python train.py --n_layer=14 --n_head=2 --n_kv_head=1 --vocab_size=8192 --norm_eps=1e-06 --attn_scale=0.233 --parallel_block=true --init_std_o=0.0118 --init_std_down=0.0118 --lr=0.00517 --grad_clip=1.0 --train_tokens=95080000 --steps=11607
Each number is 128 + 32 x the weight over its row's rms, rounded and kept within 0 to 255. Layers, rows and columns count from 0. Numbers have three digits each. The size before them is the row's rms in percent of the matrix's.

# up: layer 4 MLP up, 512x64, rms 0.178, rows 116-162, columns 0-63
# down: layer 4 MLP down (transposed), 512x64, rms 0.0197, rows 116-161, columns 0-63
up116 080:116132199133172124113136110160148135175143145090165078084179142132106145164164121129041132074104105085201105099147125130163134093146141122100103150068180092121112166101094131168136154118098132
down116 082:167139118168169166122133084134146151135125133073142152085109050093079144144171108158221117094174124115116125127078111117147180143054141176117127122162102132166099102155123107113079154104139131
up117 088:152138102135121092130088077172130126188127084067141121136097111075189062145175097135129116201152152161140125142082128140154149124185114160145180111112113089090142109182137159136084131145146089
down117 088:092157115180125177137092140151088132131088158169105089091074115111169124143143115121240141156109183110149117168142127107051156140123132156131118088099122166092141169103079178131121138132110118
up118 097:162167038095111138161071169133093116104167104119168109143093136148111154165090165131134097111078101068154123180148122158122103136165114138156140089109151139163100142141105138124134192136186058
down118 101:168131142143094167113119121197136167138180084113147155160162124122134152153115191092107106089167191028095143152165096105103113153123143097162116130144094109152102148117068104169109114168145107
up119 108:083143177156168092125141165179146059111139110087136069077150109167117081196135059109131155128120045137133117123148163168180140130110109101147135144125123122129148129076166150146120147123092169
down119 111:166065112152101118140097179113172067160116079152130089115097154112150128171125124145109136147137088168154083128108095087084114166114166094110135074113120101135150121158181098158161202179154172
up120 076:121114157107112094117180124132122168139196157191169074164144119120148096093100092077183083118075165177189128148123100138125108136172147120164100117058144148064140130114122120154111124091121107
down120 080:115105093161180163138153151141121107072136176076132127083145126103131208167095127131113177157189132127080121114116061146163051116109136134107126107149125097105147118090124150132098198155081135
up121 093:173119108118093131061082120132116127149096142093169125211125094124174112115167145127175129099209119096073168147117209137151114153122106129126171131185131145140070093139111095117128127145101155
down121 088:069136131108148148134132159043083169062102178166116088135054139143171106184093138119107154146065122166171102138131060118135128140147176117155120097160099138121133144089119154136154159146131128
up122 102:159133141115135100116108073144159103134161165123118169193103084054179191085084119124102116127114154191145159099090112099117147069112120084156137079124122136171164118164134176152123136096119078
down122 106:050118089155162169130126140174133129074077094148131098077146126152112049098171114128135095122100142090121076118152142125145131168131189087181123110177155171117111079132110124116185115130147163
up123 090:142141129169070125071171113128073124176117158142110086124100119131142095136106125158149163129165170092095158150145118099035125063153107125130163171169150179118112103154123092108151127125106210
down123 088:154139125141110089190110135098095163112155087130159120157074170107120119188132185144121109085154100114125126115187121146136107076154124082107160124128128160162131225168133093106205114162149117
up124 092:164118066111140110110115186100110169177170112154138057147113108138119154109156153126121112157136111155121160121093155083077101137188120128064172162128144178085139136109141046126119122150198134
down124 089:101124132145165172132162126127118095088127097093117129130151167140130115162094093112114087158076150143134107173130087138210144142079125076169106151083168084117134126154099207094147192176166154
up125 078:188136099093136089190124113128092129059186076095148098177082151126104134083116101073125152145132126180139117111113158106145154111128176111170143092095134129078176197133139140118160167123118088
down125 080:107115116134147188144137059128130149097078119113181125062185185124164119084065116121151099129186106133094144159093185107102160100102090134091150136150158080159087139128148151165091150105127141
up126 088:171139108127105135085170164152137143097112155190104075187119119138176102108147082083134180162149078103100146109151141087106168141102133094106131146138037135163129089139132141081138094185155102
down126 086:123215113092092104153137151110096128126213101160100147209176139130166160115113163162124108105116097139195112083154102125105119084110142115148065141117161095108093123129161169107090140111121109
up127 125:067161117084145112128195123181099109133119133066211082122169152124119143141075164160100130168123118098085140151093136145102139083162122173199101159118157111088091115137098135179115142122116118
down127 120:110104146145149116201091145124176116157116114047152131145180137099176136149075082054116109132116096108126089183136188134178084124155091126135119161107129093103133119079114190108115133130162119
up128 103:147150101134077083136123157137154083149137098173079110108162210170123124140157111053127147112090104153144139121133172087159122109084091086125192162117116111152133116164111102149086198097169125
down128 100:139117059087120135089139141182182167143117053195107117102110148065129102082116105161113122145101093174160135165101095162121090109130186118129119098170096182138080113134151127103133101165107130
up129 104:108096129076176105089120128149178115125144184117130085160172099154136102172105130103117125154163094167209118079092129124093138070126130081144127143165047126082123146165130179131150144138177134
down129 119:097129148130150113094145110128225124142147176081119078135126117128154134154139102160159116180141146169120090129125157156092082108120147068167146087184105122110124082096219190103126135128154116
up130 114:112104110153089155116132120098165119102142114140125125075094145163111196171186175111060182170126085136181169108114125116090140120157134124099153113069141115169127038131116150143164147123100171
down130 116:108127118132105124183158147094158103079181185107184180138116112191191128119109118072136207125142123118110143145138071149112098112133127113111082085078087113120110138159068115129153103168120154
up131 121:148177130159126097134120158134131109095161123151070141095157064216144096134173119182079174109111119106123114162199208137141140108134115101089113116155107129072116159085112135079126148110138126
down131 128:156126118149106129042102106126182135116070140141146105076098113140133083118195145105136174187135112131102150170107128105115128169136175100165148066133098156121118076155137108126178141155050146
up132 101:161123141149105133090125174111182110207124114132100134095119186137145132102149108120138112067113167132129162125123146147164182119118121036122149179088161056124075116170122142108066096140130112
down132 102:149171116103104135085126100130136113134149101142190102131066194122142129133062134145124131116124155160093123136166163150151161109026123089137104120179135147167132153189145140047120114116169097
up133 079:158135171108117127158150144141124111071177169075118153110115141158144066162146171154115110096115061073128194114119140106107077098144091143124111159171150150169107105156102048125134161163175113
down133 076:139127147091111163139151153103142100089111078044092150115107147128102092121159102131149126111125131047100193097175146064162089067156081160109151141121156101149164123129159156116141141173083154
up134 093:175138117122113092151100153142093190127218131112087141156097124150092108090098157184159172148106105110133132115100069122092149133127113165183158163141095164087131085144144120115140132207075125
down134 097:159155068134160180160100114102156173185143144138125113096156168171107103121105131077164089087139131158131085089159101155129107142134131125112132170176089133139146189106115131182094204184157098
up135 118:128107157125122162140147113125095091181128168128066132156072174138168172158142129091073147116134107074138158150092076093095126142163121125114150170107108082152070109167094155171111155120176200
down135 125:133077128104154144172158088136115166092147126159097152119093161083131081108136148151097146135159161098055104079116117122123124135139166151136117161154112239102079107115104114123199094145141175
up136 091:157144112105108098170184160150103199143127120113130151139093101124133115118144061124066107102126135210101135106201105145160067075095152118125101106152123115146149132155145134067102163183157135
down136 096:106130162133110143125127100169127159097136127168137102155154112150109159107121142123100182236133116096110151149175125113080073123159155092138130104118110087136154131065120128152174065078177061
up137 105:095193100132110119073110151148065123118128145099140072134181136153134119106139171129087111071150136134086148169116167124088156085140145109159140173126177183064114068136141121190131157147106168
down137 119:112184120134122114163117126127204106099075110214136134092118099138173050191106152105143156122130131094148131125127197105121092102111132161142162121105097109108133147120085090110184099088168153
up138 106:092107107129147184080181182145121096086105158132056158133102104119104119149110116136096197163170128105160190092147104100122116085131179165074107157160093134150149094111118185093117124108144155
down138 103:189182135167063122122079096142179163149107110094155090136144147111118105129135172131174070091129127116089051123139156119139146154084084095188165107176132103100124163137148150141145133166099087
up139 098:110184088074068144122122092125113181154143154135061087152153137111137173131134167129150217190123116128121132156080112116123130077122121098138153136096081138096078104131133190170152135100109161
down139 091:128147119121167131113158174126065140110116118132161147145095094165130128117132203107086115104194123159119152087107090144078132166135179129104093076156144113126133120152150202051112134174063129
up140 098:161156143150121131135162217148113052075130081141103127133045125109106104133118081102124112128103126132086127145150123193195107142119150134145102094136105166133204127088094174146125161141119135
down140 090:114106153059122081184094081137136160141141120109141110107134158143153166137123162120101168151157062139144137066142074033067091124161134131158145149125175152127082164124181140101115105145135120
up141 102:170190083117145115142162126144051152108101107082154117123099130124131148138181107142115173138151103180083141131117142111094143097086091189167110135129119178065111142148088139174120154127081053
down141 101:133004129093102155190140139155140119172146097148158125135174128138131102100098163095157158091174132072179148155163127066112113140162153148101137167161119098108112101103118160118148154107089142
up142 065:125136057135072129136119101177142122123128116180072067128136133130074113127091132151084144159157088119130208099087141086101145149148117158169156178097101141124151143161066142157133172122151186
down142 062:077118080136109163128114103138152162099105108168158133148163137187117170122085142206151137132125129090127133127103128183164125161143069081093103040140142124136129145126129073074098125080174160
up143 102:183124083148111088098109104102127109134099159096153100120189171162117209173133141136112133147133135130133122093095126083076175096159100135167152165090148040158079130143200145115131117142124124
down143 106:149128122114133107131175191081096138159164152166087114206132150040101166140106132105112153140185129134123074060154114131109104099153091119153110143137149141152149152141152131106113113199119064
up144 078:138168123172135155135123239058125151140094086094140078136112132082163148121082151128166121106065108078149109118171092169143157146127127137118128159105101131168090108145069134107094160152156134
down144 085:146172146121113174153161042097151143114064123096180140103117080134121140110166119076119127168146190142088129076166116120125156140125166119153111163135081193104152085102095083119163093098145121
up145 129:140102082128131127117171146118089226114101180122115070148119134138116129115144130146138185149054097085141098102213089141124097131115191092086119147151097147123144107115139159104134092145172160
down145 117:120146144045170133184123133106151086167166125163071160171108127088154153101143141161147093099189145164152093069110119135098125135121166100147108164141145154184107157107044109148149126123146094
up146 064:088158155127186107140195118129097168135118112084155156149139128166172111067095178096101113096121048173158080143097135177058154110156122124144116120124168148106099152114093088145144135155174123
down146 061:138096136086154082201136130075152137104115125150105205155121100141114149107111128120133060108140190045150096157140138149124070137119091099116130107112118103171159123081124182103088083138092130
up147 107:143129094155161129107118158102113150146119169182069117176154195149130115047152152080121136100112026098189125152143096119136166128153134116149167157069127133136132131142095145094108130164112094
down147 100:125069102056119131116158131171108086124173115119142150118112131139099123093150163220127123090148202102123125102153141153130099145123116120167044128133126073169083119092120074159140095147161150
up148 084:178148129193095096130140125143141153107160096109118067152128163130089102091145109164164161111160121163150065150107138129199172142130095132138130107095128082091165163062177167149055117104116133
down148 079:069120131139117174168113121117121165086112200180154066139095123139118096161167129101113126103121123053131135148126116079084060072141142152107150154153161176107120082147127147120146136140197165
up149 099:104136147165112117176165129133159165150157106132081086098081154121184103117138101195113155123149096111114086153178096144102084126174135111078101095123105091148117103112151165093090150218183133
down149 110:057173110118146132117143128157146173140148194197123114105100110099123076106152143167162176096183126074105161102139134097088172140085150132144138110139122112149081142123057093099141085085155103
up150 089:158222147169110090173144071136159127090126107167172116108085098130146173180069122098123121113094157118107141125151178112081106105107119070129139130120108104147149121177067108156155132128072156
down150 086:128117152120084145099140121140156104139107128129137125156149083158136162139146198079095072043119059103155101090167146164131160112113126082112104148174146183114113101112092137126180193125121182
up151 142:158170128164133050126165136170137135129099098100091174147186072154128122161181112144098111094145170115095131121153193140079143105136068156105143186172082086103115139148096131135093141095096132
down151 182:171116120150105120094040102167161178156079148171123119147162126109110095115113139081104170154088163076089137147164129132090152221111132117164165090128140100110122093105104099141114072124155150
up152 093:124175087093142118133150113106156087138154134121072154109147100122144148149162132122127193112099154109040120177112162142141053054131121107121136130155123138142129102134069185151204147085154140
down152 100:136159142072115113124107129124100140120107165125104130111107155127080166084115113206126122135140130133147136133190120136087092169120122114151113083134158179101116232182216122161077147153117113
up153 100:145144097098154131066165139084155162123100138165106035119186157136173122096057142089108112137120095142189130099064112122096109104124124131185113178105115114155137128175133126157103136144180112
down153 096:148105159152107119105146129120066105135092178168137126126130152147081119154084110113120116109115125149065094202139122128164114136162150048123108127125132172121223152120211138091111156145104090
up154 129:174195156101154090168149036133066151103116118153095142153158084123112114108155095147122142121126122134113154130127156101082126103102127127210082158096121159157165152164047122139150145145149099
down154 109:105097114082087123141206138104146103131170113140147131179114152122146138086106150157186116109198116134182104096171143119137137173117111156105120108147102051103113140071134147136070196110083135
up155 074:182155080141129102165077114129154104071131095119151156188119108133157133164134169152100093072135138114151085069118104086095138092166187144073152109118151136131106125219178143111129144122152112
down155 073:147157193123120158112170093148123172085068147163091162180142090154146098095102090162134149124100128131146067177055127146175113142054109109087142159138123171134135158109130159152121159084121150
up156 094:133186150114151103164145126122076111137118121152131128114166198143147095107129066116082106116122133120111115181103123073158167092152082111150145207108130157065107113169077206156110157133112117
down156 101:140117129167110090154135113179144096152117107131190146115158138106103132154148120125104110121113145183109142174140179142163110187091083119112158165149139077166048089149098056090165099074113165
up157 116:155138120089112121123129157125115090181094116196114127137168129149130125054200151140121148168118103119141113131194078097110102126178127105159125076155154144153113106109104181047092102187133106
down157 137:115193131148146087108119150127147137075105169134133080089086108113094093130124101146135097146154149158149113108048196168152135187089146189116119143140122097136118218100142089152158128090128150
up158 118:135181167214105116123151130141109123118050110176094074102117114151163076107080119172134086079099121097115151146138121152112145164172115112132128126116202121187146093144141140091070147117114121
down158 102:122150196087138061155070164109102093113141168126115102123134114079099141152147194126199147129145131132161083161076081185103125145176137127101112126126135106131103173128138167102108191157093146
up159 113:138155166088133089131083108170107108093182096087102178137114134151141155129120125127085152116105116123102132240115121136089129083182088150189115158098109111127136127128110107163118180184149073
down159 130:132128169138127106183139137137143106146133132119096138097101140162113110111093089134171049106144209076104102139140169132117127155100124116135214109138120040130138168103132156141138194110066114
up160 128:132166117083104094153182104122139172140179101083081127126149133094097129116092130138171174135134102154150096097181136151089094144124164168171075146109108108127202137094146169100147081081077172
down160 119:095057135116181125148109115112165094107103074135112124150151114080148159083109056143151176141113129114145117186116125216145072172118127098125091118084118198087109125139115125121096114147167116
up161 082:154117099138130105113130135147104092104150093139082137139101172134135097076148133185119097110140171121107177114105149151059165085163076166174131221127138180116104112198079110113116135149161112
down161 084:082115117096181139161081144134070138161126101135142121110147215098135167153113148122183116079173092132168130129136076133123056116162122070126094148180144088120140152182112116149109178152154142
up162 070:190141136149150141128138133122164178170056162075171115093092161105136161117108138129142143106108120122130106099126097076083075187195115120101137066160122142154110066118092157105129130139086181